Part of a small language model's weights: 93.6M parameters.
Each number is 128 + 32 x the weight over its row's rms, rounded and kept within 0 to 255. Layers, rows and columns count from 0. Numbers have three digits each. The size before them is the row's rms in percent of the matrix's.

# layer 2 attention query, 640x640, rms 0.0213, rows 579-639, columns 352-383
093:146156188095102148119186143107083143069161155139200123107172124166101141115177081098126142099168
099:115083132137108111184179139127160138133111083102126131110105110140157140109159119144120157138126
100:087105133152120161110094187089127117152083142115200155130162107137139106164163170114117099120142
106:083098135101138111115132143134121135109147089093117129136105092134116122092152139133130123129067
082:109143141147178126111156122123146064143112122135143088180153075117188173121086108160144137144160
087:193114166142134162049109121123138148152103163132172158165132156091091150121097195145153169096137
087:045152147153106127145137148158122118095117169135083089099053176151137125150138153076132154157088
092:161161122133188141148159088122124129159125127095124119106172135129102093089126084111109132131085
093:121137141098172127109133132088127154172131167145162065109160094123121102161133092132106116145119
097:059093121157095109124112136149085072134120151121154114082089092095168137102150149145189155089138
086:184115136127111108045164155145151173149108205089133093095081146089126139112179144123153121130140
089:180116086104102119144094148133134103136141150131113125155086151136133115127171140154102133130133
092:182074123153157134151072135186134081154094115095173151147153095056068162064127118123139135159130
091:138169168146115142131190122174127137132139084050130142127180118140129142194053101178144155166126
087:141147121150110101147068203166184114185179105104121173091116136122179142083116114156109049136094
088:157141148084218110108138136107125150148135178106133159072130154109164151125153124080091118144132
088:121126126090120134108207202189174120150126153080112138104156152077122104133133088084130144137127
093:152067131098126102160117134138154159136114131150119138143110142105112161133131089130177146165147
088:109095120179065119076191092124112103120032138091126147098182149137188197166119062135123175139128
091:085121139164158058101109162085129059133109102194121090101131133154128110069115115155169144164100
086:119167141102104087098202110104112167119187179072153118101125134099125095112093125155166099156119
092:086154114131123182117148094126076122156192095088199176121115177163116061097196182105102148133084
085:181112138097193168134140133105177192144053117161120094136129137099110165189147097117108103128166
086:187138120179110132167132083100110127113121146131151090133167149170147112118160121097100112142097
091:161162139110098074158166116087138130123183214172157124107138129183102124110139107133154148165129
089:139157132180128138105120089128118123184138164157123141142141114179132143127152145150132103100100
092:159164131108172127107129161104146139106185084186102091142185137114093133155089081073153130144137
086:164129170103170183120131149091140098143135138142144156135092094109083143122106104082144112147163
091:140105146208154130131159114171105203110139126128103081139139083160161158135135113065179140102072
089:127142113128153130139115111189058127115121087099183122071188117128124126167157153139144106170086
087:139170105126095087098090118110143158140168143120118144177082186114100152117151143054133130159078
088:080142152125067110123145120128158117153112148144180129137120094153117152079100106123107128128094
090:127137082123154095134169104091118154170137239106126152094130090157124124151120119181104130127204
086:134083110145118094086134145160184112158117105152112130053071154153199103105123171097107089088093
089:148161147110087142126115150063150140171082141098132170091070159111143119162135149165192171115069
091:100109115119189180120074127153129101134100079079159129119104160136183136133083117129122155066113
087:098134078165114100108132160119171108076124152073105192155126122150121133145173135113098126144112
089:071091107167114120102105144129158143088112157110115142130113161128100182135154149156115131136119
090:123127090141139136152111151175154095140142150131119138126158190074083077128163138140114110075136
090:175116088132090133080157176097147124133153081089136129127107104135111118168144180165054116121142
082:106113135131161146083132094126125073131074090173111137165145127134143103187166172133168128123122
089:163137162134108164093139129094168107126122168175144118101108121142142151125085166030149108179094
090:117104149110080070112126143121180111101149139157177104160135122107096140143151111113045134133079
087:137138154119123101138120102172099055178111085057155096147147119077210065125074108197088091147140
093:170103138132116117095194181049171168150173144089125127116163152092147194106124180167186135153084
086:133112112118126081140103115137172138155072126101151129072159078107076188151182150166161206141125
085:119140191092101133102153121143098163157163123104154092092124116129079126126100177113139142147143
085:102132137124081104108107123100131111101145154152169090159086075071137152119213146132129060078088
087:109126154095087127143068158146125103166173114180081123085163135092153132156099114133129130129090
093:137157097106139187181156144105108098124101122058231126043161085108135157192151179114096067151149
092:134158109127083152101167123172071129146186109157096160092127098132067142086137153195167124173150
091:098107125185146159160060129175129163151096126108148139120092037130117129126165157156112128148146
089:083143107139141217113153104210141140191133123110128075087065145142143147122187143160086152129145
089:104102087099144137136080115168183129054082083136155138165125131092100100150112116120146129144138
089:155086165108155136150127153066166094153171077147100117124129122122117103168144063162218142136115
087:178151169065097116063139090131158182059111118115082141174091099088098142125120109132190075142108
089:131091122119129128196117109132132092146106098138149123184098141062138137143099144131076102160088
085:112181102105123095128130128132090106179167105078128107106187126133108115081184152101122147108063
088:098103149106113140122128177183159148190177104111110094135140106074077124160104133143127220109129
093:105131054187079145153106128132089157129099115145144116094079098108171158095098123149086133128136
094:110163112136099201128067118107147135164106123104094059106125132171101115137116145080130161161113
# layer 2 attention key, 640x640, rms 0.0215, rows 579-639, columns 352-383
085:145071076061151107101052179172165143124128111127126167152119137095175092037133164088072080155130
104:088111184156069133176146150105125111143119104106148132098098046128112094191118033210149163148100
102:131097163113187080191092107088130196166190155154095136150119212121139131099160171126144102144163
093:136152156102139115070160116155091125162089108168114138069148121098165170148107152171087095116140
114:137097132095191094099098124089135177078180103115123101146168164112112135094124174102147146133117
098:138058153164137143135124232140143112157143107145104154112158152102109038129163109172162140129130
122:123140163136110179124161129144068072167100129137146127129131080126129109149130102144133142076170
091:086086145133128123142127102144137140113108138141166140083133127094114145095138139120144102128174
087:128165110156119100125144122085084112139106106154158126128043127132097067117122165120054125150143
091:163093108111080125126153113151171092169129149152087118078113184115158150108103115083148120079111
089:137091167091108140185083187107095145132202161175109141102135110099133068087128176114165127114081
091:092163060151127126178147190134113044070155129112156167119136112156134113103132140140157111147085
094:133131131187116148110150092166150173137120148067087151127110082119097054173105171102159105146177
092:150112145097134156098136121125147178058108119134064137114190153073090061086136133123096126080179
083:146131111145151149131115160104151156093144149134116149129090153194145164178181142156103126135143
092:156170110101096117190126145116134136142191070067123178147127176109137097152098147174086066113071
089:057132168129119105105148164085115099157103134122089112135073112120125100137115085109069177124135
092:124164200100092153114155091168102112153185113142120177101110124080132095060142121145138109125153
088:182168121126158191073110120157156172143130179122161160082117132102105083120162132112113094102116
091:146125171064109122149128144092086179167134138112083165120098068161117167167146152121047130138118
085:143115158130098090124171170121110174171085129138184141157103131144158158111180113123081120103157
088:142108192096106115101127175120191089178115180113086187037135054145116064211124117169112126088164
093:117203103169117133114117164115090070141125110150125185113214047095164149110134148114083146125168
088:092143091169203119148117100165130123094166143132083140144184145093106141146149092181150175104101
091:155121107139160161108132127100101156117122143151133194108171143218145091149115108125163074190104
092:129091084194070179184089169162089115108108124144137090153152099165156123140100110124086193139184
088:131120081146106126121117146070139112179095128118123161117116065136173093153162105074128123108114
087:140136140088141117086186133150093137090087158071154142112114124111159060116182126168092170174144
091:172132075120142116086115114057105120135200136137082115091147084095094149137113169097095162109149
090:161168173127107149140115131045099148074118147176132110109100093100116135146148150120090098101155
088:112111180168087106107144107165117143120120123092166107129142080126151126111169152183143136147144
091:140140129174159175074129123117130171133115129119145102113167076168157128130149140103115121137154
089:107145113154122144095140067079105150114140105102120143098115131160116107121137097094150192106096
092:088142183109151136104102099136139153083154124144146087083077111168114081130146105113154150133150
086:114124140111153109150103075149103118118209189179147115180070156130180092102118144123103142112174
089:106181123172115106126101159136091120149103177121158152109158181102161158092159153160112105110120
090:171116117102121122112125160133146158137165074090172156161097127108138136138109113188081050141187
089:160126103153155127112062146071161143091105135091117137118105165156160116122163122115145121107155
092:097146097156125106123150104137132145136127106134179129128156166097130132153116103148138171150132
089:081186128110115187167146171137128082169148145170123144130099164050153108122158117116145121103151
083:131129142168188127160082152105114108152138163131111149148116082190157144096164095125148149129186
091:141121072186149097140144074120072078104084197127132105102078166153154159065142121115100121145139
091:129167186155162096091108168164168116163077142097084069077164036076131179144103127128130164157098
086:177106155157145102103115125164146148115177081146117151112144155146093150182118146112159155084154
091:134101160128113155133086174100141091161081162112121131163106136096142142213134156103141129051113
088:117153103136192138112162128171172106129124104145129099057125120090118109102111168122100123067157
086:159128138140086122033113103119186163084174099164170127153084133084105106139159096185158143124108
082:101088156133197145151090129133140140133160159095122169077137129138131162167137135119155162145109
090:098148182142121114081121147083171093076108097144126105122089136130146137160078159118120148065164
092:109099107087115142090175154099113149095155139154166113076125173156092145135105133054089090175126
090:122154128085062105122145088060171111165177097179093067098120133145129107169101140156120146125125
090:113125093105099101171097124096130125135167136123142119110162114114126083119100107082095066086106
090:151133095157172132102123099132118062105132127121182080143109089147083108135125143126163170119184
092:117158163167098106091146150202109142137181075146085138112135121150111160165109119159082120137146
086:079133122160129092091097103151175179144165099126103156140124153128146120130165110136083122106108
088:129094132144052061142168118141153072174133148109077186084095076057153093143091129110147144105119
093:169116113132144112105062112126132157112115144060126171097111143142074072117139127114138130127112
089:141135137122114107127135153120093134143152084206136108127124130161076138148133132104163098117192
088:136087190156073102146158094147193109119164163087104141091079135115156094138099133105150135129163
092:155106074100164093128160122100129116152097106201101103120140097098120130149154114122091150140138
084:074073111138118083175115170129158125099111127110163126113166137067107110133140131181128176116099
# layer 2 attention value, 640x640, rms 0.0207, rows 576-639, columns 352-383
102:141134109071158178122127123121175121117100109106165133141159179166076095162053127127186174132131
094:094140176173133114182142178137127091183139139161154120082160105068095054082134127064142098182119
101:149155156156136157145159150145215103113100100129100171202144139141132108158182117084150124096138
104:128110119117063135144167143143083137121084167107136093081157129206117137148116091134100097102100
100:087149095149130138110131163138140152129144093160162149147082174111140138104128182145087110154085
097:144154149188186120149160159137079092117102139147159102142162162108121113139122181168072153178175
103:150136147143137090145138128090162127181160096161197090128154167149134068087127130127137062130168
101:160113099114122126116109114086152042122085133140106072120121112120102133173086126156140127095145
103:113141156156103112095196111122078136157162110136121115110119101143129099151138172106129102115111
100:086112115106135106119098127134064171104118129088140127152067079151115147119160105130080104178090
100:132101124113149173138158128180137124062080137095134106078110130152111103127118128121066173133137
097:134137138131091188027079126166130091118089151122154100169108119112104191104124166167146073223078
098:144158138119134086148163059190163111069154119149129152129165095098139110133099097115065115218101
102:232188210095110092130060140149127113166134117143120133101171158126158122103125090119137188150108
098:128116139105156102186090161102113108120141132123081122133115104114126118143172135121166168124100
105:110114141090098186182107162088150120182154194042144075145190054123092088179091138128156167112086
100:127131114174122118054141113085134102106155114074188144100113194153105131142130216156114128077113
101:120076111076167121116120172097105140116146097098134121160135199150217117128121137202137154109154
098:069118117127136158124100111058143146126147173154139109066138128100179130175126140176074105173133
099:076108146150116123096168164185129095159086118079180146122153122188103119115155099119125167141166
100:120112149147069157060145155164099147109120115113135165157161126080113105124119133157147104101128
098:127076170127107094157155099102110182120126159166137118091103118150166120129139163144144176134167
099:113128195103110104119112149133141159127113101124067175153149120072120136201146172158111145109110
096:166143174133140091149147118104151096168153101144174072177155181062167104103109168186110165188100
103:121091160172131123175146152058164189139154116190174129143110129127126142134138160118131158105144
104:129141070112156109098187082153122083108156064167174084104177105134137116116042141092150151155115
098:151220130111146141102071108077125122155172119119153114140091118118160173126124154131189112117119
102:166106154185149092088162133122116114151111147119117142094086120131097188127141123104128117092129
102:136151139160123120150065111148113164147135134137112147094133096135128126089110140129074093104153
100:083179114150130098072069098093111146081119069056133078110143172153115134114175126125150146152099
095:135172161086096076097126114143127089152111109162127154135113116119157098139149118113140121131178
101:159133103067182142141158126174154167171105213159187108172049203102098085099166126100103180125115
095:116139121084114115149118104166083129186121147096075144143153117114116134148113118135121198043171
097:077134085188115129129124086139134165136172189174116096155137117090102199085085118144108125088121
099:098148146165116185104129096130116167096146120102161139138071134110166155082147118134149102129162
099:091116142092140072113160136128128117099172163127108105107147137119079095118158090129139114129149
095:108135121110096110085161111110155139112103135138147103135095106123147113119090068176101111133188
098:078138141115128140142168139103124111143174170188113145115115167124164142157168142118127189195169
099:139178157142121070151098153114182121128113095132114096195138187130147073153131096048124109122130
100:091143148124145038127130189138105139067065166131145157190138135130132155112126115148087131122150
098:103099137093177070146192135149144098187173161126100144108135161136073165147134089125165153184155
105:160097109054205077144111143122146188189094125177131114132140097117151118122124086144103091110123
102:141142110164107137128140198111138085114097183075073082084135111137127083196143124109142124087163
101:158118099120133089104104160103096109162170142110207103060131119074166172134191123142111137129198
104:141084123171126104061174149116112172084143163138128131118128127097160109087124128085107201152108
096:082171154163064122171087121173156133163104173125114098127129122097159146089129145084104173117159
099:174172149132115154169104113158113142082159105098038096065154171127143104135154110135141095129093
098:114091128165129146159058115072146089165151122124096125151131108160104144129155112116163148138123
103:044129131133112134116144123128114097138154096145130061092154161148122160110088079108080136165084
099:169130078133120144126137129158182092145122148140109137117198104110211165117143095156147100186140
095:163140118085121144100109136136113116121101119137136125119181125116181133110119130115091088150088
101:133115189120118130104142135134106140153169142181142183076137076112104119117144132149125150167164
102:177089144124154127170088150103188123134114124066096135163146093196166100079203122191089133069095
100:126154140164111107092076072180117117071143111071149189104109159155144127096118080139125128147095
103:077129127121109139129151128177157120164160083065131096131138132129148121118126109114122141113130
102:165170149164138106088153095089148162102153130099157118094116097210139131091180119160243157155171
102:156095067089104129159101103176104163148172098154172084165166135155077121158109138108183174122130
099:118111162162095079140121087112088117133121124086154160119116152184089042155134102142190117130119
102:117159128150073162159158184130156116170173141091133148114118134120179115166082124083095173148099
103:057117145135107186089125108139088090121067115153120106134162092127173091168113137145133140099082
103:134065170124173090154112149125135147085187106135124148120104158163111045110162098067108117129145
102:132109143118072145157125136121145098133128145198188135156132107080119089160122155138127151150089
099:176178117161189137102147107143160163122089142190124120149157152122131144163072172120163144181123
099:111142118103146139152174080117101186160104152131114098108121140094038132119151153129106159144073
# layer 2 attention output (transposed), 640x640, rms 0.0877, rows 576-639, columns 352-383
111:158134132114133146127126077100130137125131145151128124147135052127161155082136159187116123162087
107:133100124086223159107076104141086097130126131122095117141090130132168149157089144106155036097136
110:167140095157138068140107177142083162178121114131104145085126079122101100121142188111081190163164
120:067108147180138111136152103121134075104125102116162135064101119069141116089089137134142129109106
111:133140151183137119091188093100143164124130128090137091097080097090078115166136086157096127104136
110:179086097077150130101131153178113118103138099126092103102089176093172114140085139054104145076147
111:156121117071152078120175154107167131165130138197100151146133123116099133157176140090153152138149
111:119068114097098039125098125133170112146095100037089186113141183104084157112149162121106127141156
114:138113103138092144099093118100179114062115141081106170164135063156141152153153090167168168139139
117:142088169123100119097110194173109079114140160148186160110161107130136100120143160142128111099135
108:106202142121118179122109147174135129121109106102179151118136096176097160123120177185137098214109
106:063137146187063125107075225112149112171116058117112138122161101092153131201123168158105153115124
107:136098158143163096108065128133155168165126107116134110160155153112144104178137081101127161152110
116:107110141137186074169083073130126119135147104168170125154112119076164149180143106131090085149087
114:187141130123198088126115201134134106092119165186165094121105103133110179105108105139070164142121
119:198108049154190109142128162118144063164082142151094171174201133117139115122192136186127079074064
109:128157147099180138110138111120135161072146136082153151118114111153123164108135132097135124114158
113:055117092144133097158160122125091176079138086125147166174029120098139121102166131125138092115141
110:145145173117114109096134134158110083121044108152123078177135113128132169145084123111123165106110
111:145192169122175160128092143113135136138115110135097144093071068110172176101120088130079139113081
110:088164122128102075128156148176143172186100059125124104142113120157101214144153117164114081159117
108:121109105048147156148086118157134196130121193174167104179131153099082142141099103172110132089098
114:120116206100101120148118082121065115159078097108172111112151112161116114110130143145172173138165
103:078110145079114133145155072186129133077106133122084136043156123125128116133138104072143149115141
114:139120067116096122117146183180124099135181116108094145076142072162126144182123133122106089094116
107:132100136130114151098149104138060151145178139146079117096121139128142122115128143105111076102138
107:112077106171114031156127154150124139054178137149100128100162130110160079077137133160143110090148
107:112193099109171105147105052095163134103107133170143165077114142085147165097107167134175159035152
110:117129169126086119064110106155159117207204079146119154084132094127084128081135150039088132143081
108:119141132087111094071131104105139148135199173090116163114083143106124134129098114165132093081124
108:133042098126179165111163142166102149142158136126180126138085133123140084139078150095154121049134
111:168090085118108143154135162044157097123159093111179103117086191163153165116102137084144108101155
110:160120179109171095092076108097109138163111176137141114181031134146143138078128140108119075115117
106:115113119129168139167098129124097113119111141099130155174045117127146110192122105158169134080109
106:160144112099132080163196146151132096109148148168178126135189080135147143130186122151147142160071
111:084146143169087185192127144181121095128104096148133126139154099188108180134145074155141130186158
112:136146097141096179074130138100157163100178087046096159132122177126100144159171131071146121143112
107:161115086145152116090135178148154111066155209148057097114117169124143152162117115090121083103083
109:176110103168114133154113134128065132123159139135115118089148140116071167156161173089143118140117
110:141122107133112156120157044091121139132069122102097104044158134112116105114137149120119122109115
110:152138104133059050125159117117168120157127107201065089132159167169111173087146120171128137088221
113:130111093165092126113112149151163093116113104092122127136154109160082140150169155101110096087175
111:083137178195166101165150145156125135150101116163113198068112179113168144146136160163113117117143
112:099127118082053158073130106126119058058153127122185110175099100188124173093073118088134112114180
114:128128094080090092192080090108084086128139149100150102131141108130140202162074138091049143143078
108:174118156109136108141092111104135139082081153149120100118123122166126122094098158126141081161123
114:106140136135152087129086146102147076082146140131176133127105178129112171120085129160120132149152
116:155099187120103096160116122100109069141140148124083142131230066019124136155148116138128160098130
118:151163114114212141111114142080136095149118123166205169181159146040098170167179150162089137089143
110:151118158160204092101142124098083133130105192091173189091111126181144120106113169109177153124117
111:138119109193131085133106177124109109079077124076081096136172179117110095089144142143169114198121
112:142066159134123111104062116170120096089120070116093124131110087211156031193140132077167089133142
112:131133095126125159194147138122120094126221155135144094110135152147184081140169152082109116147122
112:174135131105182169152124135102130155150158128166128088167175144133092145178154144115143111076141
113:100140187124134159137126144104163130127079105111080062146114138126135184138107140082127115150129
112:134084068132135130112124167111101141067187096107097134112118097126117079121119072084149105032101
115:161143137152168150094126127139129093135103137139131151116161093174107141191131164142128093133129
109:109160149170130165097127121166109132069076080116132157042125114046077120114115120187114131156136
112:128157129156151182112133092126097096096123139086152111111098125088108111061105103191089175165165
114:130140128167169118136178171151115090110111135176147153169129073073076139169083087144142126103132
112:147134092075096159147093120145132158106107163149111125182147160131093140135122053121123128084156
115:115145154135120104156132130128113101133079107188104121229118125118140135101130132159117146107158
110:083123111138133131115118216177135102118185132090108139142169117222061153107137143157102126158118
109:137143106192154091147103130157150121078110173102145132162108161139157194123066120128093094123156
# layer 2 MLP up, 3200x640, rms 0.076, rows 0-80, columns 352-383
098:155118062155173108151129097155097145175118061174110164188092149155174096151135105138175085101118
100:159139131096194121079150087103101105184106137153168152123122104163168154175104130070093171152160
103:094124111088108122136145114144126132053114144072063142123092167118102137094120113074114110121106
105:124160087128171131199083150182139092185158119085167135125128120100197143173120163117083123122077
108:130142143132124117123118132179155091079127105125088120110095140083126125103120088099112128178118
095:176115128133165146099074110134155162141105092111144137125091122084063133089164090117125119177073
100:082158145149118165140145168158153107131145113133098110156131096193114133177158097111135107135095
107:150126111134152072087162095080087170065116081096102111180086071149155193131151184144105123144191
104:167098128136184146108113112077105095137065132131160125183139132183145157152097101101122195113145
129:108152140175162116188118170144115122115085189098128114129112149133123121065162157104168084167181
101:111147083153158170041145134125204144174138112145152081074072072112200093044146109149112154171104
098:152103121126083092092133142119134142113093154165131150145121092157211130127096150146086112061101
088:124142134115164174121105105132101237123133141100126166137113086138120091154162162143128134123061
103:102104164090104128085123103085094136114073158135119072155199143093122109115114101110076145137178
134:098167105159132133138133168089106129121117126192174151050121099119126110127159172146119100089149
100:097149139076128202132110067125143049137129120135157162106181178083135079087137060166133090142078
110:101142121122103121125144150071133129202092118111123125175105116121122171132125064138133130136131
110:111147103174105138118154119155165089092056076067105086137116206206108136103114132162144094164188
125:126084088115106179154178126155086115175147124138089105119146111144080179182134170172081111061213
091:102096133148152142132110162144170164128120111163080103124134067187118123107150107063119034148119
088:152057164159091108044079098082126152169154164108131147145179102133124104094114129129107141094124
100:137109092099099171057124124103113152140134086192095100146127087180158126194128070129132141153118
097:089135168047124144150131145129115118173145143093135189151178146113084197106194135136153164075155
100:140113131120041177117135149128137089180125146120153100125094136109105130128159152131169125217149
104:099123106127108195148143128132133121118105173124103127140184115135171103118161175157161088181092
098:119083113114121097125151145113139128035125143115164124207184091142167116129146131216131093114135
092:135139160092121171076150155036139106141166100215121136104114154096082131148186134092111109124188
092:110119159166170069104184085166095100129145155176165075159222096140103112131148113138138093127102
103:106114114151109087179121203176140156138120155135049140107082084116099136086156121134080151064135
098:112129152102139115114108124121175193095126095115036073136099104139090152080159196119130166134193
094:126129187142175105162147103088131117114125124126072123159111071156134130160071131160147100088133
091:119078126165159100136043137133088118132146180135097144109137090148133098176069131065136117147143
102:092126082145120171061156112139161098103094078090144175150075096104174120128101117117156133140158
100:121143159110111059169133135110189085124102112120137128081101071134120064130082134135170109149105
105:087169122172161136166133116060084163093121087170150119126170126096147161106120105156121114125138
087:137122053143134095171189127215115139104079149224121172060129144084191141168164116135112181120141
098:162083107147163075092103120151147174147093114156135176202159121105068072096118172164165090106195
100:125110162074131114122133145112120133099081132098091127111080161117110147204169163105154164102128
104:101158122116079153130186143121196129165137122157107128118167127103176171096116164133086069107170
100:127051150091105135156164142131109139117140138112138155122108143210165133078108134159169156174105
099:123108113123143133132090135130066135135176124156173137097136107173100068082077159037128123090122
093:183144211089123111138169178150071138146121137090078125167131065159164099154093156093131128150103
092:113151111115102094134162139055124099155132166183104077117098124094103092168117160103166138148140
091:203104119106232160166171123145136152159176139104082157130134134145138103173146174094109116141110
102:142140090210061087134184126120134155116142129120147099153163155149129141143165128119086156110158
106:088097095081085114096167145109102084111173066105144062113142184102144089172121123075133109133113
091:160088153140128103113168096090134106119104112113143139094086105148126140119151114113175105116147
099:205172178194100094104131105122124141115116090128106120113135119192151108136152141070106160118156
108:120169154130165189189169117138121157126062110124100063165178145147111084136159143143144136101114
105:131112128139161092101147142123134109087095120103080170139135160108139168092181151126123128111093
108:122089153159155051144071140120079158127115114169158150123194119168095166122094117093079101070126
094:147113156128158123133132162116073118118155088078101162121142111164093166162055135102162075097102
105:132114133119176142157135083103137130110154173172143124147051114104065116116116124083142156125090
099:079119183094122097080116162099139098158148085112161121117089093067146149084161162140123098137141
104:116153113109136073125211181141113051156058177167205165132091141124126163142185186138124137155131
103:123141131136142147149141100143109116119091104118099137080177114155098114114107127138143145140103
092:112119139147131140082119059100092089156164117112126128112104090127157124134144161120071157177135
100:105107090127120101104129098090110128139118141118148110108101169124118091114080134086160091189124
106:075169115124143160127149163019160141151154153127128170149088146129064118127126147201119160136169
104:156103156172095067125121098130156127141130143096118106118163162142136128106139150110112074143147
100:090117159167123178080167102148158117126087116131083103147129098101178179105142084091116119127152
095:129155117155104100100154180115182116197144163143072082128094147175099140120108104106102126111180
087:135112116064111114060102130083103169130176155099156137135134147112136103091119116102129180113073
090:126105147123080108159119211111149111108153090096158089150111112117110114122075158156041120150221
099:130104100094157122098108092123135104120173151097094105104139149167112162049086145094135125107145
088:084107102115100114133174172132131071096136237109122126193146074119126108131141125122154097161094
098:173140173102180091132188057155089130125151149198117132087099154195122122160134129148125146134163
088:107165120184103137143154135070113116131171082104146051169106156078171120194091135149071165089152
109:128123190146154108152114173122131139131102120162082159077147126172142172148140113168178096127138
103:120113154120117138165152098144154111106157089167095124124103103136086162156101112084108118104173
096:128106168181152087108155142117116193132064120169132149136066142055159192103114075182151113157149
093:086148114117120132105039148198145075157154217164128102124097059093126161141036076170162150151040
100:135101139103128143106116090142119148144136127069175164115078139158149106092145169093126147138137
101:122087091193128092137150091132088166055142168110115122120076163113147118086137124123110152217093
104:080125164091153102155143147135111126146148171119113127127149161140080097162179153132068144032125
093:147102086180135125170104095080153109111110094100112078071106171148122128175140124124086165128084
098:135106099125167146117184130102126085097187129075064036110204134164126176151152103128079105122059
097:075144136161137163096162129104153067122189120145081124136136087172134056129091137109114071084134
101:094119103103148155122118113197111082160133145141119075171048077137153166104108118119165145122096
107:074146142167173098167119146129141154067120167111092123106136099103110129102132148113123095117134
116:124132113152150133112116133117105154135160159159070145120150132084130168115023146113129120126161
# layer 2 MLP down (transposed), 3200x640, rms 0.0311, rows 0-79, columns 352-383
096:132150114118113082173114117150170102101155155154148112161084113211118068134177147105148091111110
101:132092174090088148124068123151178164067098135092090075164092143123104141138131121148067078123104
102:157127162147120120143094107171184170181162106116083053162132196149209099133076119147136117108124
103:154141139094176100125139125086115117172102133126084111076112137123081142123157098119158161055110
106:118133111119063119120119145128103129141180107168124143123164143147130130139171083189094152199123
093:095148133071125120124160138157091092137114161116144150159065152094123104197153169121143151106196
108:129162116136032161086110122114148080073124132050170143168161123095121158142198084148181155095162
106:119128119138128085200079118109161197153129162076124052090107167168125064120067097139130106130134
104:141181160138173144118160110151127116097104132109124131149104152100114122104093114079171144146132
134:121149153184102197116112115171103069124151158118114124132107165171077112136103108057119103112116
102:118104143085149153102133112161139168179100137136135144111185167131157112104089105189195097105141
096:150118123184126119154130080122176051122126102132099123141201169121102087081126126192174157129182
094:140104139183080152163155155082143104113115113163142149075109109077173116079204083142080144145096
104:186099113101101125131124133128153160143139180065136190068134176110082119174084134168106090120143
134:122090145124168142198047145104077122167112110152190172100099216126167086175134157096118093089158
096:106164120086206149118159121121102112142140102084142157108127114133160112089071094115167131166095
101:141129141138166164143097129113119049055141149166152125129171163133167176140140098123088136086095
112:193149152122148103151139162150148123144069127134136147128112127145094139120104139150169179112141
130:127126144178087202176130109148103093153134089136099143135158063146119161152134166100108137141104
092:144093166159120105144126139139128152161160116105162108124140140137111094165171135166119135068171
089:136143147179123102106115130138073148077171146089105124151047168125156166171117139119128087156092
106:169150189122081090081130105092117159152037166146109138091120153149182108122115117115135096114169
100:106105104131143102081145166122109111118029133167127119114137130093110102141121136122090101099192
096:116071117152190100138116091140098139125144084084120160073161153115119123145050176083139158121090
119:148142101154064091128132051125083129163093113133103117132072134163132165186125150163098147153163
098:135194092132170157158125107162158122135119152146099137110072103137104070192084136128083137129079
091:151166101139126070094163147172137189148084149119180155121096119111161161084102145111087109125124
089:127134136184144114143124146082140154128151118105137151132108197103108213177076141171124144182152
102:144131078112143182122173098144194128073088155116145102171171135156126116083080169169147103181098
096:152121142134126181166122147179060075153178144147143192127146172126114156097057140077103138118153
091:124140132082168133168105099111129115141136103124129104123133130103093155112140104104138144138167
097:121071156174080095083137134106102129145142094180147150199162133056114124159129161130099137113090
095:117109177108151176119198068094097183097134134114118145090137155106116163072088134109152065100091
110:126161162111145187083137137132142098113156134152161097170117126115122129129132120142115128109155
098:075093187113135141118116147128160079149142173165148117117138122127060097163092177119036119107112
088:146140145189141143134113132155146154120088157172091111153136147127048071110087104122132156166133
098:130138151121117076104113072168167136130099147104041132115150090124126145175195076108051157052122
110:165138144137170152151156137155118100131112077154114168185185084144154145107089168182181108123092
105:114197155086096138140084154141070176193144071169126203111081128085170169148093156082175155136108
101:131129160142129100112133033132146147158083071122165110075116161114123131108127102110089191118092
099:128160133082098184137116176116114149156142150173147124146145107099175164069122093084133078085139
088:120148145089077118060139121099115117132125192141160104156128122121153147117171158123134170122120
099:085153191159089167148153102133165113153134066155162133136112141064133102112074158134147102182137
089:179212089060095093118102127085149150100101144179149137108126107126162197177114093094112144141119
105:137100108110143108158144150158137157114120122105168146129041143116105097133164133190122087104109
108:131162174116159142152142192146110176124123131195089125111108105103092131128077140152092169099156
083:129121141195118188184149118159171130139090135166156130146110140129172096161122185106147090143132
096:133169130086156105191113193072131160145099139094123162088190104119109149108165071135132159128114
109:117105140117095102119121134133132129088182160109110155097164111096138163118089133131105156136110
102:115195132112103178157128139080112125116138105093146079131150098088121111110133132126139109127104
100:168155138137122152149118126136089150133095133076152197154110085090052139123086068086123073167103
087:158129111157138118109099106158145139178144088130078134136129132086171139138108130121139133144114
109:147111149107155085097132150101084159081115183110224112163178082144090097145158132135141128117176
099:201131136121131130148174114112141168132145160108157117144153165125126123149082148131058111112120
103:132114109131103108137126147110134170139120125108147121112100111122144127153087090117147135103087
104:121142188140087162163153169112129113117164130163124174142089122183173069113134179098119122144161
088:092155172148113177109100170178074149102107168150092131117046096109094108090087111137132178126106
095:204118083112124077141133172144109159091163132117122146127159132092154136135131169098089142073135
110:114177182150115073128166119138138147062144124170130133092144113097115128103125080141185117146117
106:141141164113134095182167146128095144089156102190069142150131098122165124177151108095118140086165
103:094127114112137121121156124148126102187157126127190137135075063154121114132050103066038120159144
097:122091135170122072126069124116111112194084106088142079145141127100066155123155140057144152168183
085:116103084125106143128152120167102117100101097092162067149158140132142136113068118112143151078162
092:142130084109124102087196081096106163141140133130124054097128225115086134170125130135150124140046
099:086087165112106183090160223166145150111107104155087162091113121071131126139126125097179138132164
084:121168078168168113209141149128090134127121102101153092145067197144113126141120146108152137159136
097:082122132161145090117103101150147116173044121153106120155135189094123110149092148073169125151154
091:124068098093135051107108110111133091156108115207198158097115159166138181155157122148121175128138
106:172163102039097149108115168086120109141162118136146091167119115183160144115117176127110116125088
110:164166158113128087195101182145152133154141077120217152119178148091134161112083176184081086146136
100:124156102124132112133129139133156081154143150131096130123142142140152154121154088054117191156090
091:082080122137141097122160139156107182119090166175137146118149094050117133117150106153115136121075
097:119129065176120119133165095140150125145114120097104103127147142141170158158135109144112170182150
100:147138108149100112096127103123102114149166111122092120151116139122114148183126074132117108133135
096:083122128072113177134122115102082118184108084151093165169082121151127168087105141089176115082066
102:105177121107187182127170146145120102132136106089124146184128146168096140124169173183161123162174
094:089204101127068126110074167127157160106110157148124106176105135138110146092151098126067094135146
094:114069132122128138074151150105149167089116143043156121146155095148096112172119140109131098142124
100:142165161137156174147190105105142144122106067151180143087098156120167119104128133113132094126148
104:152098113136138125102187139086121168105087100112115133170144123129188139064148092103137152167140